config = dict(
    d_mlp=512,
    norm_place='pre',
    norm_eps=1e-06,
    qk_norm=True,
    extras=['capped logits'],
    init_std_qkv=0.0442,
    lr_head=0.00732,
    grad_clip=0.5,
    final_lr_fraction=0.0,
)
Each number is 500 + 40 x the weight over its row's rms, rounded and kept within 0 to 999. Layers, rows and columns count from 0. Numbers have three digits each. The size before them is the row's rms in percent of the matrix's.

# up: layer 4 MLP up, 512x128, rms 0.24, rows 318-342, columns 0-127
# down: layer 4 MLP down (transposed), 512x128, rms 0.222, rows 318-341, columns 0-127
up318 107:485518523510439508484493434459513538511490443532563518498501526495438476520431437465508551485611476500481530449545519556555546488545612565507533481538462492525456522625524522489436508528503478466540566491516512548506447488503454460498477502572444542551473433509510450480527430457533528458515524542458559487527506502470537464484451473530467491463516443510582469475453561487519492536525
down318 105:468528512534569487455438499446404494530525570496442532532576478445529572521561475484484524528579570506460517436488505471492453483528508499442572486436519506545500581510510471503530548503488461448531561558593438504501426468476469515523508524550529499516513504570513446477497480484537522528479443528494435452554463553437483474466490477527488486471494498515528452492399497552523494454538
up319 108:516475509534475552430512431486503554456484455475521503503548477477516459534527487528597478564488483473437514532537405460508482557457549475491535500508470554468459526561574539549517530510438521502499485515552513423553427536525411464438479606541496442484456461503502524507475467460527507526432446519467510466503504426490495448470473431507516509512515466419477410475534478508478483459484
down319 100:536521483521507490481528602429510490478499485548465481484474472520540568522533509478507559542498501544431493492474570506540419478541539572553463453401492529482542537494480503448462515481585429494421527536546443481571504454517543482495449449463489439469466506527538557480507534501491427529536510484483521487494538487476439514513457497447470511440486440622536442490539489468472484550515
up320 110:507543498492421527456503499458473456474483523573495505531500451505554575557484455486493527545543536497481486612533471547488507517541583467465479543507524496530474481496501491536543427443489589552512477444553520445501499477510457445476536534434517453542457542517484536514482530533530501477484513555497478492538551581523512601443545501456501506473486445533467542539559509429470620481511
down320 106:612454483495552532480522447498495509516467504463519512502446522444479455463550508604539502522445464462527538532463489509407484458531533438476443525490544501482532505534562502541514480469433488501432540517465450519500510528455521492464488523548537546436525505530497555486495409542534445553426589515503458458520502516498496517486446494457599506541493539478581500518457491521459458571555
up321 111:525467466512496510416483518500474439461508517461476430539378502580537463468493446516470535507530558522525487517559514530492450557487446493503477575531569464545431517495451441500515490495503493450461497492505512518539474487578418510497520456486519493563506519526496459512487485526552579538500445493468491528536532568427497536534500502439443548617509475550497511476487530489452599511547
down321 101:501566500503535520496547425546466431534409409490455505418579481431516441548526446506534515499535438532513478528459502502479442565509523490502567437514584516470542494493519518561517564498565437488503496444544535549504531493488562485513497452467541509453468495460501511521473528459469481490476570545559505493470516517514475521471443507462507470435540520486542469498493555505418410546540
up322 093:497501550439473456556479469457579518521557451471447531511453478529479500493471564459498450436542481479517485541500525545482506492477525531466489552559468528565489471411521420492508548552502441539490472533503489428591492453505513462587618464518504525510497491535441538524480480500507527555494517491581501498535521481584490515511453542473474414457465526522479571506487486429446487505444
down322 085:533464572568532444507517550500508496484509494468505467512542588529549565571537501511468485397451524483512483431490552429565522510498485460527493492487494423486531441490458522521437491444483577536401597512500486439493462465469467480520473432455441534473513516479463448481535491504505537520464533467457549499485542468433432436505501460455511480528431451499520530525472475550534530486465
up323 102:491513500535489518502516480468452491522531488454475444484456568473561516499474471515530531483459520494470421484566412456548556484518515549468477467477503494494524556500499440537486509507469518601436470495462484469484431549561472552571504490582512579500512522481598414481534542507473438500554498531481528511552521526405511488495476445416494478519505465490501486441558483414477529536570
down323 103:553513420490530477471485467465490498530470546523470465544526471553518542537503525518474548505536478421438482447501534490555510536478471524516504451469484492515517531470512560440533429422504590523394498482426486547460429526460492518524499489441529512462480423433514546445505485448548545482514521472460476451528463558435501507562424468463437471504431501518580480536476522482457510527563
up324 097:498443500468507492526577532471462513490584470476476510443441569545459502589546507501493497451487470477518504540508544564556412491509499633531499449435488475529485579556519533462434509543421498546486518417485504483444473482485538545480544437520530549504478523486474443489553471469474484495500519543518446459480526564491518493515531531424496485510511490489393492469540517451535516545519
down324 096:477478519572513419507546443523418598496489448531500472509563480540500428540470530455447496433421529471463481503525521485423441550542463541578509571503421511530529547481544488567483473520527505553535533538528532495519519550467543490455487417506502543486531485547400489496558475468475477476523513541506461473550533524484425500515516517416511501497502469469530446500508434503551479499528
up325 052:555468419494515516562490446487570480531542493497466496517508498509469511483394542488490421484494549515515494472447497501538550488466479468554478531402539540502538502528531453446502543494547513516521482515460501532526524508555452536475545502487544459559539562471410449516552530499548530539440429518451460515558471447422566479437449441443443558521532473532469473568489532473501508456466
down325 050:489576491524523462493444506513520547624467502550444514435595454522484492518524551477499509472490519498448482512526493509465537526472466448512522483575504519442465489509445565452451555488487441444456524560477562527520501563411483473515496529515601526465462478542491492499499482480519460470539530533513431521403538482564502508515556564513545525454488493430505513547530482549552525466556
up326 078:482496511545458564558499515479472492477502525451521465528621539473547534455557514566496490488420492474504446588483521565480507498509499536461517508538428526516464512499514484455501498514502496407523522436460553485467440477491411468550536521416536475496419593486491525529503584430573450463526512479514527499467478489476506550504433513500488440520496455462537459565487534490496430514498
down326 084:544539453479519540513451494447498558459471465475519543405461512537456553525552582439485460510466552564525540578491485535494510517495503516466551455537497468617496546502555475510514497504418450483504540501559439465418490491518504460480481549477544533563532524507491497521472578457417482449535546504500487488413478507526531481472529534565535535557457552527474470452456508510468484515441
up327 091:515464449503549480526512515508499508498507524445467518531450547508461500542464549514563538525532513531549506553560580457503518534508549514436506538488441475488448531470423517426526516578551445461511472443494419526409475504434522461449535494496527479506514471498440461583490466482517533494516532456552480490597536541520444555419559485541521520518500484491443507475525424529409526468463
down327 094:499505537448440553416545517444469490454446497469483491498501432459538529613463497503490540513583509460504543513524525529533486515411470590578518542519518475534451517478478485454531498444546465503475431457499530569542530586543492492550489496453478455487488518533520463498465481572561511471567530436512558541461479581532492518535528484467469529457499471477566471453490457553472476512530
up328 100:514461502564495529512491564445660458505470506517575577508449537532469516493484522516455535566441489492514526511508426472456514524523466475495501517474469550487489539464514516489503513446546526605509537543459471467559543587474494464507498594476512496443540463546517424558476463539465477492509521499470523481510578481486474516536470509507533492430508525543524501525469571454503455587476
down328 096:491488508474481511501502490519521530510488490497454515512540531532477442603439495448442516470414436517494527520569555508539507515446463508514558531601523465529510489466530494533490440485480514463500502491531446553535485548444551498512583423472497524519485500474507456420577436454430429494477551494512521570503469529512477448502473429442455502543490472463519473546410557564468527553541
up329 093:408474502478534453544543521576499518466559515471544506447546497491491501506507520523505584516527546519484464484543528478520449440487474521558533482487534465416510531489583503490508531494505545549553517554478501494420458499466524431537497547488508472552482564493444429517486483495426425519506463453451472502583492428476447465494524478540446438518620517501473514444443513483477518575474
down329 093:476465549560461451518393543515504531512501428440491555538436472450510485533528493505432517437479498528468557591509548479455451511461544514525546544535457531526442482452450520532477573527574506537584522559529525470463470473457434456558513514464503507467553398488480541551483482546500514527486485532492462522514573535489524423451542497505500482454540515479425511494485443525475499495480
up330 110:464443518499534427535558518436534472440479460458522465460545520431578491485539495424525550488459528515560534513488534467530460519561516469443573553510449472468489406513495452494509507410425519440581481477488505531484481496518525453463496442525449550505512554519485477532492517478419444474462494445450575517472530510512452476534499503471492446474507446545463506460494456498448424464456
down330 102:476459506535508486527449545522489497466498534542525530544477479466442522478461550478457541500525431480460478471473505525463495463513586454544512477524461544485456476445497519458476470476475525455435483470522421537553470546427426480501536595543558470469513465448429476487521429512502486547546540488514423471434516446508453560546505462478513567550411480482448465483590484484467445479555
up331 103:523468474491530510511577477502491468487547529517500564556570565466461540590544497495459506495546479441536507514496463520513454518543540511496588572574517510482510544487511511509493505477493595514513467465470450505471474413488482495532534484508532550472491535443529540455521522482505531486537470489446531547550528533442469458499456522554504494524518364550527509481510474401561409582485
down331 098:377518504574500480429490474492478451462488520486530440499478536525500554515552514554526545498471422547466450498476494523507538491488509478481487470461413543558525504440507509490484518583461454433445461473487455498488583526443486489565506480492453489529532542585510484497502556530532499505561564449426442454462516496460521503470469511541485539532580527537484523505604484468546557465515
up332 092:492558527475530472483497446517541522530538522483570524532512547487508526434502564493466482515571481497580580630528476535457528487516533500462539488479398460515515406539488467472469463499511467487460493495484560466603437573499511517485516493547483501482510459494517400445554453508493520483469529457525520536575517446493480449534511484497459493495513411466447589504525482484499508495461
down332 090:518457480577517489520544519518407492448482531521447459544557435452466506446521492483472456493556491586534448493420541570537476508601502436564435499476481576449512470548508524486540513445467463549447482530498470462414516467498548521474522497465551549468507535465494557539501465548531462495515453419471522437482564461545499473529514534522491491495514474560465464512534539535469540487527
up333 103:513452407549486520461485501526587487526476424506490508422545410609496503510527479544527520452493484467488513529544422483485491513494445478500444453498519562501499542543514476479501454455558491522496534483440542534490513501492442553506513486541511560488554578435493481466443534532458555507474468526539497469486413524460507483418474528428463453515502463523489567577529526510450467575485
down333 089:535520508492516525495505479512463520479443505486378511499547469483509433480457486560547456477481502495547515502479554498513556510566562436608511470451494488503460502501484459464540509503547495501471511503552444466480515531523504577502470497405576513493468483560446565535525504498474362515536489563383489488497550525472500497503485506466452456458536508546501489508555507581437484512540
up334 101:515444470485496470500483534438531513477588455484526505507571480504491447531539485530459521461514542485515480545472467491541504468451511520510490452535523448528454561511448488471411511541553482454497461524518470497495431500480460463481519483503543484587527458479590553517494458555595494463461519508446484470542503512552472534472408526569536502484438519515410531404483452492526542540393
down334 105:501537500481537471531483410444456483454554478446554465555463461508489502437502556440574524447506531562540481532500446521544529535450526566416480526517510569434489557515483492507523457572535478509549490558537496493474535458497508587507578569499405516537497509468503475478471487440513475565503492487454528530542419450545520498534532538544513439496495550488478462480456519435512515528553
up335 104:499427521449489586459537509475542533545490473492556464435445411507495455390484528505495559534500450576429474545455450492467474522436467505441509483510467499527490524547548474471436534470462586527451480488492434469523553561575497560569461411544445416523501506508480484498470473448470495505441493535457477511519503489456475502513494491495491549518500484465501495466462450549452480528517
down335 113:532453548556510417552508448467483484537443506406502454541439472473492502513513360503519515552500525400544496524482528558549488462537508528487539537475521493508482456513546481505494429531472464523547520478541544490488542569520561477509529517568520512485475437577560484510468548443571499514477500519515492552494477513586520463498514408526540466492443497487435475484535478499568476476457
up336 090:540490551467508474499468509457481473567531568477475534503432551479472502425476488491443494510506472507485489483515499490454526507512579534564488419483454530514561464573403483470457543500548440487560539477521457475426494473489444513494498514526509447530516554540423441464467526392607475510496436488529529503497526566480539550571490556504494468491537544520522475539547548549463450523494
down336 102:485514464499490462549489541585574525513469506478534491508471451503474521485488461482507515549497581528430494494476495470490472531460447494439477457579476526505519499561482513537518532554473560478503511520556543535462491521469463484405440518444481443525428490469469605525476434479503530438555533457507481445538487469490522508421481442528491476510426498459633560543537468529549524491462
up337 099:534460609476470524487491519523472461582532537522545557495475466495500432461522578498551534535475533503521427441479493521517478490447491584457554548513576507435503516442414503509570564475534513543488526500540493488519503482494501530563540500459551486516469522618475469515525454439428455440507474534504503503478531535542590488456533443435521498505554484509514446503557473505519484492521
down337 104:509542440554529512519541570444517496489556487487424507504467483513512527505434503549473501461500510432495532486479509469478527567615448469551527465500493530513478536570511581519595433534502562505504568536481553475461530460462501502405526466451531504522472517438542474443508466498538571513448526425553454473473463488532472550501485469473461495566445538497492459463564488500548546450497
up338 080:436470504482516583557533566495523485459547443483442556509527548531510529543542450444537481567556526473394420545507573460517574498484429444504532537459431474530493443531549510525470467462540510548530504472564479477478523488453464482480541395489538455481541521507542512552484481516583578488490508484444469516531492499476430477511512498459521474513544527510451547497511529440521514486518
down338 092:448561536521412401475483485505518505540479547548480488595428528525566522445447590422522458434494570552513509541518490457525506524539467496478434556549490527507458486533505512462465516545565499463474529514481498568520471473469474553512507498503469517472521529565480540529483503511464475497440422450534558514566433504466495475553520482555519497490417517473495485547530511480487443422474
up339 090:531457548506494534519418490528551472522492525502462546440455538505566504511471489549482500557564501466437433526488479499460490492489564521531502449595502497544517478493539473401498574594464494528546497540478485520515513504527481554578558520546495522568472484490511492467524446441472454445452508530456513525488511524524515519457490468530494467418448433486471535505543497588569471556404
down339 103:577511468485531470496508444542471461473544544461495508458521457439549521554493523522562417536502455520455502511479562482419482475462447437550554508540468437535501481527537511482517502541552480558467526475533461462581572459429467499544472571540527564485457482518455490435466547479486463606530547544498445419484518519483483524521468514506531516491400495505436519513511513511451453497502
up340 090:486517530473548520545523516539611521516497403412561555580508478517448472444551577531508513467493536528535541541518521507480460525516543512473465462442520524485485476499452499504484473493537499533537446530469476539438576456506443466502466500512514599513511497521490505506593515494465500546441500499531548496615421561521511463500522513524476484473525568507448457500477496572516493451426
down340 105:514541444509552422519530570549464537471413498493549506543418461510480537496494511497462441507521533506560373475500518490465434549551472501486524516477488508457522420467468516454512496528428499489619431482485480523503487499558510452496454505460520447476466512433508530486515516497486525497474483482552526434559433478481502506495563508485453571409473506431494461415509508486505455511513
up341 088:517507540520453522502438545558452426515550536510515521427503469516492518464482486512513599408466519528565510453521513503512526457488483568420495495521457505545526493447515490465453560438500440597501524467539506524557430533495484468550461436600503526473498516475537511453489456495535434486462464461513512518536483483429528522431477470546458512515459437474500516484525433417495465558467
down341 095:549459497610553472467446489565514475473488580511495538468518527477550527452451500458411488460496562431464478525511572512480495445478576478507532504523575483474504526453495495522506540466435462473518552522505493506457522509556540495540504483508443519526395507456573495572534498546574509519423528511453552541512523485545481599553487494471499471525448577516489502438488510508457503470510
up342 089:545547465494481522491475508488558476557596461489495481459447500432493543564485503458432538495495489508509531576511451469446505504473435416494450496484517483554442509480515450451474435498504525536469435468520518520431446579519542580528482527592560467499503437458556456491485480481506456490477548542491588474512484539468473569502505446526465448441566533453536512509450547457517493541506